python train.py --head_dim=32 --norm_place="post" --bias="all" --tie_embeddings=true --lr_head=0.00661 --batch_tokens=131072 --dataset="wikipedia_en"
Each number is 128 + 24 x the weight over its row's rms, rounded and kept within 0 to 255. Layers, rows and columns count from 0. Numbers have three digits each. The size before them is the row's rms in percent of the matrix's.

# layer 11 MLP up, 1280x320, rms 0.055, rows 750-856, columns 128-191
099:125130166120045131110132133070115122134154164142154112134142105081135156104136142124118135148117110130073157124104129100123151138139103117136138085117149142139153114138166131173115137158112102
102:136126152106115116133125136114136150138151131128112153094146097100127162128136121135160175130148111124091120124149077143137137150102144115137138171125160136161132113159116144160100145131123084
097:105153106127137157100100102136132139140111152146081114132126110131197099120124158114096182090151119124112136128108113091167155110137179083117132147145103139149129107137135155105134157112139153
099:141095066111096106137169070094163118148131152157115146095119145144149119126088168125145092096165151143151097102096140148150115143160122098153086138143146121123137145145102110160116132115136134
100:131115158127118120098141120127140126145120148159101129165095136138167107151128105133096072136107118124141096104112148143124159107131135166134100152127116099129150161105110126122123121137107186
102:117103117093091135103156129122138112100129137105141119122110150129111175099110122135113110167121101119142142148173143177147116158108105155128122137172114136105165114087119127141150158141132107
086:159132145120105131096087160112096162114156133119116110124152142171119144141079132111093142113151101124147147147134148085158148109159120122123152123121114138134110136085153138132157085180142164
089:114095146081088128171117080120176137156153114129112159128124114096176154118122130112144116105106103108160150146121110149110141134097172121087140139138169132142144107127098157141130148145171119
102:123140152094071148158167131122123106085113153103093142131115117122132138113117111106153083140155153152079134144142117165163127139140125128122118106138137140136139143145202133118113108147104185
096:189139146130128137142162143099073149126111191103143126139112122098122071132104164120128116118128164137129133124092115159145138119140162130157136100153095104121133123141142131118096148089128125
096:140112199138145100126139133162115163133146127136114116131072115172161144145137130132127155133161127110118107120126127092145138093103160142124122107116093159144140116136153131129125106166125120
099:117129107125092127159114138125123079130149140147093155130132179139135105151122132096129124122095141150124160169135124124115125122176152151177138187147127134139105092133158111153108147123124097
098:181107113150154131081132148119076141168107118163099150120114131129103088140120152143107124128135102124116120135171115147202092136109147135112147158120129132136146127145103122149140146101148136
101:132101151162100106141117141127132117150157118098143107156144147131082134116155124119126125160102112131150132127156159130131148125116113112121121161133091154116159106095125159114145142147149106
106:129104153133131080115106151146151114113133125117144117106128133064120148135158136141141116122115103126150123101143130153094127147141112112091143137130088099108110108120180148127076193121145125
100:079133114143153144155119116150162144134157107125137161094072144120134169201103133112151122123146149153106165141136136149148098146119113110153135121112147141128137120131132142167105172122101116
106:152126169102145121140125101108129119121097142131146094170116128141131152147116079110151121156142093096126101132077108179100121057144133154182172137146137143154077107099135122164138138078110139
092:120151144123128120150132081143112082151118143149096118119159133160102117100108125152145157161109101100135126126109103111133094161123160144120117078114156085143114168116130153101142145138156134
108:092123136100092092137130148147099164101105146113133131125144094138161157132164131113115114114097096129154110147139142095128106138125143122164140103143121135118139136142104109173118114174152141
097:158141165121105086126118082134180117122111154102111135129133125142124110155096108130120165117144145117103159157156132118093140117125140068133079080130115176120134144121117128093157146146123153
108:157076077157113108170121131113126148098142111126131120093110121110124149095108110119086091137128110122142097116143066101102126121158151099130139078173142120146141123130134138167099162128155141
105:126145135090109153114097137139112115143126115182122099078107073132145140141114108124139148161161114087115140126119126142122134174097174099123111139072102139138116135126130157118106125142147150
095:136146142138141144128144084123118112124160134114143150112097098123152152095144160114092140141131135108128120189112133156119138116169140115087137120054133125119135112102142154098125118138140113
096:099106126088087113146136124110157099129119100117137125166149157138099114154053116131144137083104128083138125142108103084159100128073123142141146141153122094143102111131132163151115074130136153
099:143166143134143124085132120124140105141167129162141167148143131153139091123140122115118148161152122127147121100197153116140121130132131096116171143137123139132103110095107128112115112108116086
103:117108117146096103133130135088132178139144132129156100167099099129147122118137120130143113118137123145122083172135118096125125149123095105110126111102079122117161155148131148151177121165169165
089:117152150111102152126125143134165115157118107125138100128106114126107109164087135108186100095127120140136185091127090106162114117100140148137147127107173135104141123146082137150122113107092113
099:148094127111155159097106148122133105112160103131146098120140097197154127159100145105133144154105139138109123123167104132106108119136141159129135155167092092172141109136127162122159125121101136
098:147161098113096123120093133152135144129136134173166131094137128103142101113140140134146112132137134158156109120115125124126130107139158132155124143095065145134165103123098126077154149115111113
099:143125119122140131128120095147114116109136113155151151136140122146118151138110109119170139139084080135131137116082122156096121137162102150131116104128139074140134092138121121128138137138139140
100:129106110114112152113096156145130119121123108118158174084098154106108140140084149116097121111117098177129151117107138134185134113108113130132133140113089138164151148090117142140131162177126152
095:123096150130107098170149117157110164121090114131079137140164108116182140133109136104125116099133126140157161104112154139104090168190150111141127162132118132141125131120125147142116128135107159
096:134140102123106153122147143124092093085112106173103119132124125185139121185125094095190139176096118093147142143170113110119171129134133140154141091129144157122096115131152132121121159104133115
098:106110116133129132133105113135126102118132157083117175144141168119170149097151132132163114131107101141137169119140141100170105113151147098098112048110112106103138145152126126143135142118146132
106:189169131120144150118129098147151108117129112109148106164127108095126168141139114143093144063182145141087105077111152148135139098120144156103158125157075141158123077108121107097103131136139127
106:126078168146115115116113120110163131093152154151093137120116151115112097114124131111116130117147146099135093124050135149113156131125115129174147105115162115179113143117133110146155104135130165
097:082106157134149118123125157123132125123109145132110120150151097130108130096144103086150158138161115127125089149132102133131135128147091153146126143092156029097138078145138163111143141111134079
103:158128160117152133119128133153090091142140115119165124137128135153132160113109150117166107116124126170132137102088140175145127109126135138103148103104153129075148053128187124167138138113109184
101:141160140140127163151189189116167095137106121138105148140108158131135114126146093086151125113123097127124134081152135129159126131116126104154124142118125165124169128130123123163143165169129157
102:191149171152127089132126116113132099116141113118079131114136126114208155121125118141134133187148105136112126132146110116122093112118140127132128109112129138140118140105085104155172151100123097
105:164111127093160151106163155132120102136128123070134116108134130124125122103123129154090125136120113130099111138087117179157183119127158069102156134121111109113120117118121119148149121116153117
097:140109155107120110120122118106132108157094134140107125153131076131150145134122112135115135150118139140102119136172132136103129131160093074089144104162135097094119148077066130111123118194132142
093:121182153182105131144136059075158096093125132105107156098106101193093131113109129147113154109105128081101091141145110121139132121100130130106107145163120160130129154148130141138118094107113160
091:104122147123068132136070132106146127158111151104127109124119134126108142151132102122161135063161103112126124119154188099148149141136144113122149128085127114145142175125116096142134146127147148
100:155094159100163138145151129122109121143114109090132187163116150173111115115109085142121087130149111110114156125148094132141105128117106121102134137125123156167136104096149131101136086103150121
100:151115150087142123180127108126154106093196111109152145135137158048168118132145114161119172129085152116085085120089141107099103136118112117123122115130103122105130156127134097143143132119107145
093:153141134179123146147127160131147140168154150170141137101127133101111099155131111134107144101110143111111120119107131128141145163113120137151136129178105176152147165086124136126134168120132147
093:120143127088193081140154103188134126107157145080179061109124125144128124143126171154093142134073114064171154124144160132180130124167104089118147141121168138163117122118116097141163152121136156
089:173123131142153095139148139129105106125131127118133096135088126138144129140152087122082112135099137102108078157148089135101157131116099111099167145086108099135127114112118153110127115109136145
104:129124173096137137089144123143161143115109156135124156143107132112111129128097156144081110118150091079111156129098128150107126123105150135124168099165158149137155101125100144149113135118129171
099:104156144120135137118128081126119108116114118149103099128131118101128094136174127128091094099093129121126164074170095155144122129133111130132107141152118153101128092121146116177111128100085104
105:120099113120179127101123077160170140111114145138123117136125112126149126112141132117122171101163126141125146134134162144163147171117133136131174163109125125141112065100160145177150133147112125
102:139119123144141190098172118190152143160128123105125162127150092122106117118102105171136105095158124131185135130105119128118151094136099121131138102108114079088134091151125119140147104151132087
097:130128177185136112115112105128163112123116114145121108099163145104162090119116083090086120169193112126153145143106121148094165149140150136136130121122129144127196128153118126159183141121114122
108:115129138095108155177139121143126123085116104105132152147098130124141125090083097136127150113157113129126122174133136150153151138113141110139130119117071118143128112140115170118165148131136134
100:148111158142161123111126158138125125210146089106113105114160056067139082149154130128150142141127099143134124116133145141126120090167097137117122106159134149105110118074143156140156125099141142
109:129136113100114108137147119166165125118119114146113077100113115086124119091143139133146098167142115145118130186133153109155154119109135135132123133143141130129168109185091133126092138121146138
104:132150088165155136118125095119159137128120127115161133106160127128105139123142116128159172150095136130126136109122121124087124128153147087122129149126150096108116129124104139179156118158139144
106:134097088125114133122087117155133133111131116119160083101101166121169105094141111127124099138113149164123141119128138160129144133116135152158162105177157131107127131108119159127089123131121154
090:141133170120077106144181093078104116160158145133131146110095086128118146159096112129136135128129155123183144171137126140168164123084138159127153157123054133100152121081145101105106153135124109
100:104152142134143142198150093157144138138157128158181121110135137115148164148135088095156077148155130159187128111115139125125100090116143114124129097088132115117134145095132123127131099175145141
101:113141125138109129135143090202124102108128150080147117113117101172144173128164072137116180123131072131080141107146143120111138100127105090122115146152101109166140115092134110129126161102167125
100:098127144112125145143138165138137105140167134108126125130153117144142149118113163128097171167115135139119098120107132148107129124130114101154169121168124145104111065115127121132141133148088122
097:121103180156119135140121140149099137125075119153128132123150098092139083119125159130101124091129138134158154183159118187129091159151144193192168128139108123121133141112119128100127148123111156
106:121110124152096117142135153137121135143103114132141141131143105153146134142160114140116082125152091147126155088153128110146124131073099108153120085130125114105117118100150135180169116133119141
098:107148118102143130146135127150133109107101119148169102111137097094092118138108143131120125123096151147144146135103118123130165168178154120114102119148135146149132122137188098179155141147114076
099:154114129120117097193136117131147119098163146058103152088138131130102145137133132192135084130127114132113118140179124130099102126137133122138139114157145128167116141102164123137121124162132173
090:159137136114116119120085102140129145126109166121141128142136140083110150170129134102127106114162115165133128114132098128095118165121102079151119144142122101132130093141124148127157132119135142
104:130109093128104161108097111144150158154099132121100129101099152077092126099090115117141099142109099128091115122130137124143176121142158108104130141054149111149131121129133118173120144119114147
097:143104120194147105130111129163102140142117080127084145155129123171131108114146150130094119114149112124114095135151101158166120141122111116127102129145125123111126095145156173102128164160105141
100:139120147152126134135075139110157089155129199185124101106106125102110112094106107163122100096156155054113120140145117129153149148121119195137121134117121144139105114122088125138125147137151130
098:146175156137142159104146079131122104109152128128105147147120134123108129106054108094121148112101128124130140124123122147148138123140131144121137168113156173116148155172122201115109135134118178
101:130097128115126139161110135095109101153141132072157151130129123140150147102135138124113095137151118163104143117152085097116112141164124110135150139128145149124136127096200094141164133170091085
092:139161143105114134110129135119125119121138091123152144112117189096096134108088126119136090151120101168083136155140116145152111158148124119114158166160155067151127134094138128126175133144149124
090:156115124118122144143152104109155127126132110095144133090108160131106142118111137131135151111127082116133137135083170142144143120119124145129165147147131135170137140157148135159113123123090136
099:112140129091142099091107132088088128134112130132123099126107117093080132120144162164126113118171154149157138124131133146150152141127158101153123137120143110106129130105077101128081146104103120
093:140114129165113096137121129170125126153146181122129112116127128154097121127119148126100116137114185142115105140133125135152153133097168130139144102106134121130099100135147117151088171152156117
101:139140077092121146143093148134121151130124151108124179100161120156137097131118135136127079134120135123136117129154147165104144164148094178115132122141104130182126108127076138152108120134140168
089:155109121120123152122137088124154155137136142151107106117148132044058153142102082139140134098115127147101122072143156144126198142154137176137145142151084142158075119146089132163131157142124104
100:117098133188133124144165093114110131118099152107050113126054112144124109155157131114099118137159143183156119108109091137133128110123109146165138152102113135156124133098118097134131156122174128
103:156103188150142151070133113113120132150142126146130135110119147142160109133101119139074106154128137125139160146111135111141127136147096099124071171060106118123139143152143111147148093158167153
097:113125146148086122169155133111120101166139139117183145125154138128088123185111118160139133120163161126120143161120120123099128180126132152147141125122146095139152119126115092096148188152120183
098:102120098100121117126124116121162102122122133103126142091116138100127114110106134102157147102162119129118148098154114131130109106129093129164090130142141104119113151154165120154119164135115160
117:134112088186091119107170083142100161128082143102121120131111137064125149129115128131097121118123136115109108125116146135140134129151108104164134104123124112163194139102121097147070143146125126
101:148125173154135129111095148087155080106103127159118116147132078104141112135139114115139164147150132118121127151137115167161116157148179156116175125156173134105106140096105150106117140117122133
113:114140139138135140138141115092108110145074148153088115082109129136145131126109114112178141153126073086120118101069115183108162174064124128139108125124146097133091125126142145145124113175111133
110:152150112129133155125163098176170156104144128125161107105120152107094134120144117097122147137164115126140123129107131141176086120124139117079140114151141124134131139142105150164111142135157157
096:143128160144120126129143173093166118147123100137142171113143130104118145136133152145105121141156121119159125137153210119143129099127154168137107123135156085126166140133140154121089134132143160
086:088157144154120148105093105104143117075106086092130115131111086100144100107105133114109099118122150136109114103163117138144090125104130102131086117146122126109136100114121112158091122128105092
097:094142136167118149102100151145136139138121118127141192157142102104158159159139118150144109090100113129121143134113104168169141120105097126133113109109146108107106137115144143122163111162136114
104:114128130131158118159174135127143136119121156171132124144137077114100115138160118124106137121144126084096143155117102103111119107103148136150142148119108112102151153109142123120156138127107142
097:138122133137117166143107081106182101111127110098169147150145187123167106159136121096125164156129143111091116127179132102125104125140116112132111126139100124115075084113128110134127145158163132
108:128090157061124133149135073094127134171112105101109128128135170118112182127111125126121178143157118169110118094130149158121115085116161086101140117143134185097109125115136129124107158120123150
100:086139111102136083090161116093127151136166181112093156141110115158140120111151103131119156140098139133138112112115159128085133113124129106116094094139149155141129113119114160124128150130140148
093:063172143104132118121087140120129104106127157141084149087103162131150141133153181100166152135106155114139118153129140120135160099153121110153133139137137126152151122164129185122155116114084147
104:147120166109116153139139122096131130117088133093146148114144124112143126102130115131123157115127102148120134137172148130147086138175128108098131098110152107130123146146174141134132120134130108
101:164089127137119139097136129148109140140087120122130137120095146113160102131118164132141150085143108156155141113136153172111123161152131125102152106168123135120158159099133101118118148106158117
100:160094126078114141141119106143101119132108149123128109128156132101124124116117118179159136133163123139117122156159116159138096128196110145156146130127128164119150139124132160131117174113116116
099:083097106107132128103122152144080131118140103111138070108172096166098145136109136140144156164120124095109116120101106144130118127128109151109131148197093092123136166105162113139169162155098138
100:113144144141153110081099130094140140126144157136145113110112088122148110137126137087093132131163140128172161081148102102124084150075114135166107158113162153101139137077147148117110152145118137
086:119131126172113115148125159129126106152118118127131189137141117102096140143092176105106122110145113120137097137172140178126148152116128134147144107192126104127119122115129141130121117145143114
109:154149148110156150150137127089151146137060097137151090129123143098162122137152144114096138146084094108134137163116152138171087129110123109136130124129080135126102124143156112124128167108160102
103:152103094120113091113169137112112164122139140109112135136117122151141153128080129130137100128136103178102118093175152127137148091161150108095115108137147139132102096145097115178090123148122126
094:121118089127117124117139135119078127130120142113155123125110153120119129144142142113158131140137132108110143156165107116144174155116107143149111130179125145121149169129128104155097116153080146
106:142164152159140143177097119167139100133130100118155129136095114106124105104169161110118151113063112109086111122091110106122159157124138174109109094086160169160151117092102154132112149186085152
092:136151115115095117132121140116108130070159182109136114093104098076090107138094134132122146109108129134105128147141061116181134133102131178124174058124078160135095134150162109142130132117127122
096:154115096132127129169137109104142116103160127078171162091136130146085096167162126188135097159173144134098131131110130101133144120110148085144143127138116105118140136124130098181132093161082157
# layer 11 MLP down (transposed), 1280x320, rms 0.054, rows 750-856, columns 128-191
095:166124122137115120176127128094117133114120123126122127108141137162126106100148102149142162158113126112169123163156169133143145176190107138097147105117124103171092131129095135173111085140136114
102:119117115129137123157118116116156143139127161107138109113136127131121161119156128137119153128145094137136124113054151121153095189107115094145121096115148115111107150134163122138089159159088146
106:140140115174116093131167149126142118113162129130119101155114157170176128154130114150134157117114128120123143096152150128127115115165144119113129155170098129091136148113110117119124150156111098
100:156084151122152113118128126163106122133076160121142166125117158130104122161121079174134133151131122144137157111119108124111136116093121132088085167099130159114115135187137164164129151122129136
097:168137114137099155155058139132100156149128096124140099156091120108109160118145152121121131144124149167117130105113103089128170151149120156109127127126156071104124123169116116143144155118127167
104:098114129140129116115096127154142157140124154127153131158131177141158108158135126085127166060148141147106101100143158155128155138130112116138089125145108119122146101144130121111141138140115134
092:167107118092176110145150099105138133114113140172124094092121132142146126130128137107095101121095135139159131124131094098090162118162152112147126143155103178146126137119107111109130112091128157
084:139115119133160134139181131127124103115146173133140117151155128110105169146129135136141163132089143172094110136129149130146094146136110182191145150134085145141115157086160133153142116123099141
099:174128121112164151131129112094124133141133134117124137134109152162093153174170129170153124131114144158101112101126133069108093200152147139143106120119105104119126146093164091128146111120098130
091:148118104122113097134108093124114144136143108144105134145115149146134123111160073123109172158156137131123116073115117104153116173161124106096152132129116157106128107140110063097151181120168144
095:102111119154156168109106122108099104169076092144118131148144118128118134149184106109119099120108113117143109135117158138161131126137107159114164103154107101134120118121099135147090163131173076
099:126118145117114121126120135146167110162126131130083100118102109164138128103143135168135142122148132108117139127125093153111114117116100140100153131120160112153089128147149163143085137107104138
100:137142143110119157137097186149100148162140124144106130106145136127127112145135166173189151141139142099123101119128142139153114118143122152085176097139134143115129181123090119118127145139138151
099:112107092135141143126110146158131144104121135100117091133104079159129105128138176120097140126130109125116123152109163124176141122150148125146128140100126103121161161104103106127128078093138124
106:163107095160126122125137150128190141106143162130116094145109110115112135124117152139107141132167148087154141149164111147107113071151107124151143147114102183100132129088132154114126130142164149
097:133128103110128145140105115132140122131136084144133164147090120135083101120143091090067129140180101131167151112121104084171104125183165135127096157141136088145116164116123084086145105113148102
103:137132123158114099110069151133185120138117125124115126113110139129132130158128182147133155112123152140127119120093196145121141099129110151127136126095133120149160087141118120131099153082135153
094:126101111111158149135160160136134130144155146118121126121150113097169135159174096131132137116108120088110130121144145133146137128096126139137144126144146134157089116166098085134131100126156121
108:107107133082180182107114155137168141095113147149110080100145123163135144136132150153138154129126116149140108134126100131174127092094123132133102083128138083146135116075103131153179119136127121
095:113133138135060139121102118137118110180081088092111127132146122197126090111108150119164087151117078137150121093172142116141084125110121122152147114109140118164137166147139118116136154103100115
107:098136130115134123132126128125099155095106151125124144144101141130138107144108113127144104112141097148129111190100135114118155147139113124139088122128155122127138092118145092106124126146103092
095:161083098125120125144142110164159143151110118130120145156141165095112102168087115124137075092148152176110130155131140081128110074111102143149151164142176161126144138152140115115142167097134110
091:133088120137118136152132152147169118098130140163118162123150144176101112115133102123106108125172190151157144110152181125123087146140144137140149118156165129122114099131134172124122120136092130
095:133130146120117109129124150126122086158148122136137134128188117166085119119103151148071166071107112129103135162090106115125170129092141129141140114157109133140128100070132123135144121124130174
098:139082118133135127157145129099148137153143117125121111125134140163125101112126146114111100099118155173124136135081155153162110087133168142130106127098134079163096145104137122084102119105117181
103:127122121121112118123124091152125129144105111079135123094132147137113112113149103099140128174107137111160111080118157107078125146149088088138102112140166146115128153111109143165156134129167115
091:148169117109110145109102159121131078154065118150135117125116132146131133149145096092075173095135140113138131121085153148099114172142132106175093158151107136112131151149122101100127157111096091
093:090142097096101136129180130181149112160163114144124120144128121136100101160162196115124108116171148140129162103164098139105135135133111135109118117115121148143107107078126102144133176154130194
095:174152102125107117113147128123149113162175088135143146098132114131129144129114141115161172172144111144153125119090130124154102102133106104155179128113098129077122105079103117152142155180137156
103:144116134156120141061137132134139138135143139130120133141157170168103144093164134145150121090132117126178121124135138129160145144139093121061127127086109134102132115100118124143133116144172139
103:144123155137137106126151089120108139105151125098110152123127151104121159114152125150150135114102122128108113177122146104110118099116152112132138081097140126140151136114120081109138131095141157
100:146169140139095154148153186122115118127149137096116137168135138173124155145077161118105143127109084116116155109146106133118123092106119124156141098093125129117120126136093119095162079145148129
095:105141153156142078123163124133152091095144081131101079116132092114120171101136134099117145155162122160130124124134144151135119093129130150121164122136120132125125140137092153117141116098141155
102:157126108168127152136164146137122124147136131078179155151111152175146111136122109131144126137148109161126174117085168124163093137146125136136122134104168094139145130106119148167092121122175145
109:150166170135140140148153097082138148146154129098161113159129091109160115128121127127114168137106089124124154115137144140103141123145157108148158137132146113143136156149128120084169117149125134
102:121120120156114148105137142123070120123123136104103150135186116137113174120151151102167125113114103151142182138139098123057094168153120143142155160126120117123145121105143144146137131111122193
095:157120110154137127088158154131114132093103148171111137165129093054131103109124162138131105143122117157120112152153153138099133103134116133135137146172147145148149095153123138091107080124117147
103:105179146121118163115130114160147147137116112124141151092165126115113178127148121126117124115112137130101102095118121128140139128115158082153148148080091076145149159148175151118153102145137125
094:198134099121088128138096095097092123148117136136131136142147140117133159129122081153112141113090130088104104095110152089146122136127148149115089149155155108120132166098100165096122141146137142
106:144111129145149131173122099118119153121096123095121119115160111100103109109097138100111130132116146111147163104114143130133141084129142146111117116138127130130145137148067100098134105141120132
103:134123114161126098154140127136142122136120137119135123139155141176129137127150108115150082129138111126096099119132133130071149141164125179113159100129110152094143113147163141101129100122119122
095:107085109081149153168136123121146143105094151121122107103104115101076119083159165106142157122150134153157141110165140136080149109140096170137126143120109183148161136133102154113160099134147082
092:117145134135144120132100153158134172153156137128143078118136137131183162123106140116103140105148127157121141161152105088130176103130150096163164085135137130150144122088097105139128119149135118
102:092144122174116116109104167161120167106095149122100108099139137132108108133116131097120183075157090142127154143139137142118131137142151140136103117113135127134133118123141140116115145114132111
096:076112122115108122109100114137143142129076108171101123086088140165155109090123122174140146117141126140062090124135108150119111142119092140141124067177095142146096124113143112132161118096110114
092:152128105188131119155155092129076122128130108135146108151154093142127119146154135123108138100110176129184138168155153124143090163133121105055130137193118152101104106122121068140078162102134156
098:182088129107138135108166154144129139122150131096158118130092095109153161130103100151125141137117136151106133122129105151121094097137114099121074121149184146109139133119118084152115165107092170
098:106113157123127075139112092139118128130104130141113136113127147145163106119165138138150118077114153159113168164129110162142073141145153157093113073146130138128138116151153144161115131133087127
090:120162078138105159148117146081099126116158151111128116113148110124099069141153128157117125126124126098110085150102138144124100167168124111154166168136137127114126169117097139086126112116140092
106:097108116112135093161127130110169173136140129124160126131182100139103136091142177069100172163130096152143107089159121091084130170130142118131141109136114125145149120138121129114081108141117124
094:141088139083125133131115126120097098132140114123140086174139147148143131141145134105147118117115144124100112169100096135114102135092094155117077160105110116110130142141133152104146118099107075
099:127106143090146154112092137082133117151110118153131111126131140113140165143112134098128119118109127127134121130143149107116169100097134067144172113118158107129083117120136104155139152111171164
102:158104132097111150147140107136167116138132113163158151110141147121144095141088115146130101136084120156125127107128141189125169131137109058112173128127097099144086108151125124138139137122116169
101:162097116148141099135104100141127092135174130126144136134125176117132104079093122125127139171104169123125173062131154149173126130140115155073130129176150109149157157143124166111110111133141131
104:060134097100152183124149094174125133112104081104121132102153115084123141106145087144115125141144114154156130150150092166145179139121128154125134125153124090127115103172138167103161185118106136
108:106104073132130214096130116118093102140108125098146094135137159134103142147186141129141152145182090132119152181147123106129127158096108127147112139109119130154117126175162130103131125130121096
112:108108140143083101122122142088107131122106116150118080127141153141106104120167124118163154146155120131158142141122158120072150168129141137129116128093129105100114149130129127149137172104125131
102:160154119108146143087150154151131158093122164146134107124169156141119091088132133126132105107136099117164122103137143138125128104117075178156142166144109150112121144123140133095151125123120136
103:148140149185107135116154134152115104106064130105130141156140156137114125113126092130132095136133129141100116129094130122124139134155092124139094095081133129123116133159140159138127102082141145
088:149168174119139109128124127113165144142186135126085141109154120142144140104158109140120128115143111126119148120122145119092140154177126101114142113137114133098097121128147105171151130127159169
104:132139124107148128100115143150119132133126121137119124113104127086085130097133126145118101146135114111104157131109152144161141094105094117135146117148097143134098143138114165133125090124150109
102:104133104175119103170111112131134133113183147122140119129128094191157120129151143095149130079118165128174097123102154151172136079114162112161126144160142126104129160104117144130150104106143133
103:136108098117120121136111144115115136115144144142148122092113146109158147115126137142141164122115143098117153094145096088098121116065121111100152114162123108143142144123109131156140079110169132
096:171130149164146138116151122143116126137164144144119149155135119106121124080118114132117112128122170144169139150089134122072149134116145177165136130117133137091162117130115103162126122151129135
109:120127136099136182146091127120101107171140127133179115167130124120121167113193078131157157157159087142108095096169164099123168129113137077135142122135101098133131133142132146129148101166131156
091:116106136135094127106101139120115130111155135113115124109151122113120123131166089176160117140135139088152139115092114101119138154134178105154141124141153088118099134126099144114124089146119136
104:146156087098097098174106163125157130107138126138156137128145134125163136094185125112166110101130118109138155128133154184141095152106141152091145096144158102119156080151114149108097121128111078
099:117110109117139094113146182119103151080160117162127161126160127120134117139113108122138095103131132118144094129085120096128117074121105187117144094145099128079115170106123103155108123077101087
100:156118183126106096157153142106107129147094104172144168113117148139131131140119142136130116170111130107108135034123110124122091087144096106131110131134102121193118110100117153140109105134131174
097:119118116157115065143127082136148111078112101123131122117109114188113113116141129107133132118154120125100089147136107144132134153172148175122113110149114156109170129134120145112097156155133145
100:088126134100116125080142132123111181100134158150088131109127117213118125142156148112136136169087105135111140172143136112081109118121145102144133100118170147135111151087119147106117138131127047
098:121126139150127114143161144151125104107074138167091104106141122092153128128111110124135142147165113117101097120134121127135127134134147086104146122129140129091138106141134126147122123127098145
097:105139142151100094131115143137113153131161137115141132157145147139174090142155131112129105128169147144117121135093129135111071118096155134157180163113115123101112124142143119138108130142121132
103:108125084143135137089117164134104184117125126132127132116158135118153125102180136105122119173096119116131116123166107129087125121091139118122118129093165116108115151129152115126139120136157147
093:130171130101174136127121128166098117100141167111125151138155181075145133131171101136102148132116129128168116159140121063111096136177144126129129094133129150109155131134147121117137155093144141
091:139142113138095110126122101104160105119163127153110118122099101129141126140116108137105168161092112124120097161118126177134128103109099101146167110134132120118144123171131124125130122154132117
094:131114142131132159128149126109146182138136144146137141155184110095119119129147166107139078149131118127134168079114155140122110114143172091102119126113112116148141125143114094168116124096109096
105:162124143119114147102131148116127153129135157123139139136177097150144106202134118095106166149097092122139139089078120094094112161126166094120165114094112124139105101101093116142136120143147152
096:134153105143180119106099098176150153155132135132179133123139151152121135127140122133134137108050146116096128139099107121137080108111081106131089152131126119131121092105144130164123132123106123
100:100132128116157154109121143127138139102091132181126145116107154112127123138104093123154103114145154159114177115126188114153112088133180124132150120134139107143099114151140156127102093134128077
106:141137110100151128136141057106108152155150140149117118149130155129120126163129108107138166121133110119144086082134132114153153102131087065123137091106104199124153156123194140133127137161087178
103:145098125140097111091083138133097138146138122133107091086114156114154153159097141149146147079177079144164145121164106135104160138115124128101117075109110132117093122101133134123113143153151112
099:129142158144078107141155135107154174143125127151098139133090111131123119147133111114128161163110140141130102140140106138128139075133167130125104133167126131176128133106126143074116111116129164
104:115057161148103112132132144101143170165124157115121135125129121110137124119125129143102124103126116129114102167139118129138098117116095115155151145127052126164100116143177089125153111075135135
094:154104116115126113131102143113151125138099128089128160131127137126098086109109099174081092145125121145061126096129137135083143128108113113157131146167121137135136120172142092136130091112157111
109:176118123128127124172139082084115162117105138158128121175102138095124102107145111094085151136133103136109105100137116130117158168125105113173158197129132136134104111118115129158129121133146168
097:109138098120099135163115145114145104165178127124120141094122150152121102103087128125148089163123145117143132075095143107129174143154140145143084132144147124133105150134095134108107121141158085
098:124101111117128112108175142123120127113120134141185187093122117151174161157107161115117087126112103128110081129135107121128119155127108142128148114087124144104176143156145162174115099092099115
083:147128140104081103120107142138154140145104117149123118135096124128099152129129089099113156095157121143158146143120116160152079115156117161090086127132128097125110139127140148141136117152091098
094:146082167086120137171155088083094124145176134122110084117124125173113115097147143111134120153134141166166142110140119087123147115152121152135149181199140143148140079125132135086114139072143127
097:159151167096175121129157123147140126112162147121120095144120102156114146137143131131162132128137123133135113122126121151103135131111152127135202170123129181102143142135129109105094147119171146
098:105094104137123173165115155151158121107104114091122138129138155122090087080111130102091105191131116113110120119147139119136062125132118128161132108141143145112128116142141141132126137076102097
103:148095144098145115133123141137146148141106141135158121129116098153146134138106139125154099144138100155137129132144133142115100107111083121134100114115121115108125126095108084134105153126156142
100:096178133165167088131153144140174146141142144140158125109153136129120115125143154175125095118091119160112143131122134141104144115151123070147111131100119121130123130112110118138141129125096103
091:130131099129148139149156135119120170144142149106110120128160150131172089138187127122136114056122115147107149118107162149133157127141148094134140129153106122137143105122141146133125145162116115
098:118082112132111113113130090140140138140131152126158069090108144089101127123098130136131109143128153099128130110124083150132190173150103157117141134118113118122099146131167128173089120151130167
107:143139133144131101090127192111114164143129143115156084144099140083113136147121131138144089116127144162123119120095104162125125155185149135136106091121161159116168116118167127109110178153176080
096:119124105155127148148133113137128140168155123109176165164087136133128168133090177140114061149124142142111137163133154116109119176124125098124114129099142084104149114130139163118147136113118147
098:064142134110161135101143152143144107144124088135156154129145086146147132162124159096109113139123154135087177144159115092129177134061064138114133109123135131140098111117170146170158109146119152
098:120131107095164138128151121065121124143174113121110113136133113118154179110121130122109136123135138119165140148143118132124113153158133139198097149103176101144159122148137119182144121150117164
097:134153134119134110082106161123093097139144130083151150127162123122156127116113090113138148110107180101161138164134123124098114127106136156111077150142100150116152125147138105131185176113125117
109:099082111136131130110135159136142174124105127143130082138124142150123164134134119113118107162121125123085145105104142092129077137113126108148160159140125166107080132090152127122154114096141135
100:117100106110117144127106108178140163167145138136106104105134134145097113190097129125197148134116149139136121161120109119114137125106143127074112105166135134059163136142097164089103094167129119
096:169124136158123115130143156096128080147138118126127098166164110158138133131096129151123145092131113150101090174128120084119131124147139127131068115148100103131100110156136128138126109117155146
104:118100142102158152126145128138160104177150123155112159136118152110118160152129145123139118130136077137179192104120091113102081130170140110169113138081125105144135097157152099153105132139144146
096:141132106167100169149123177105101186100152096126106128124130123116108097118122124121156176130097154141144148133162104114101133149107144060119103142122118112119138114118117129122134215094166142
097:165135120121129128162134124137147118170113126124147102126143110154151097143171157114102143111155173099159094097103105089159120113121121155135092160106126126137140089118127136123143104159169088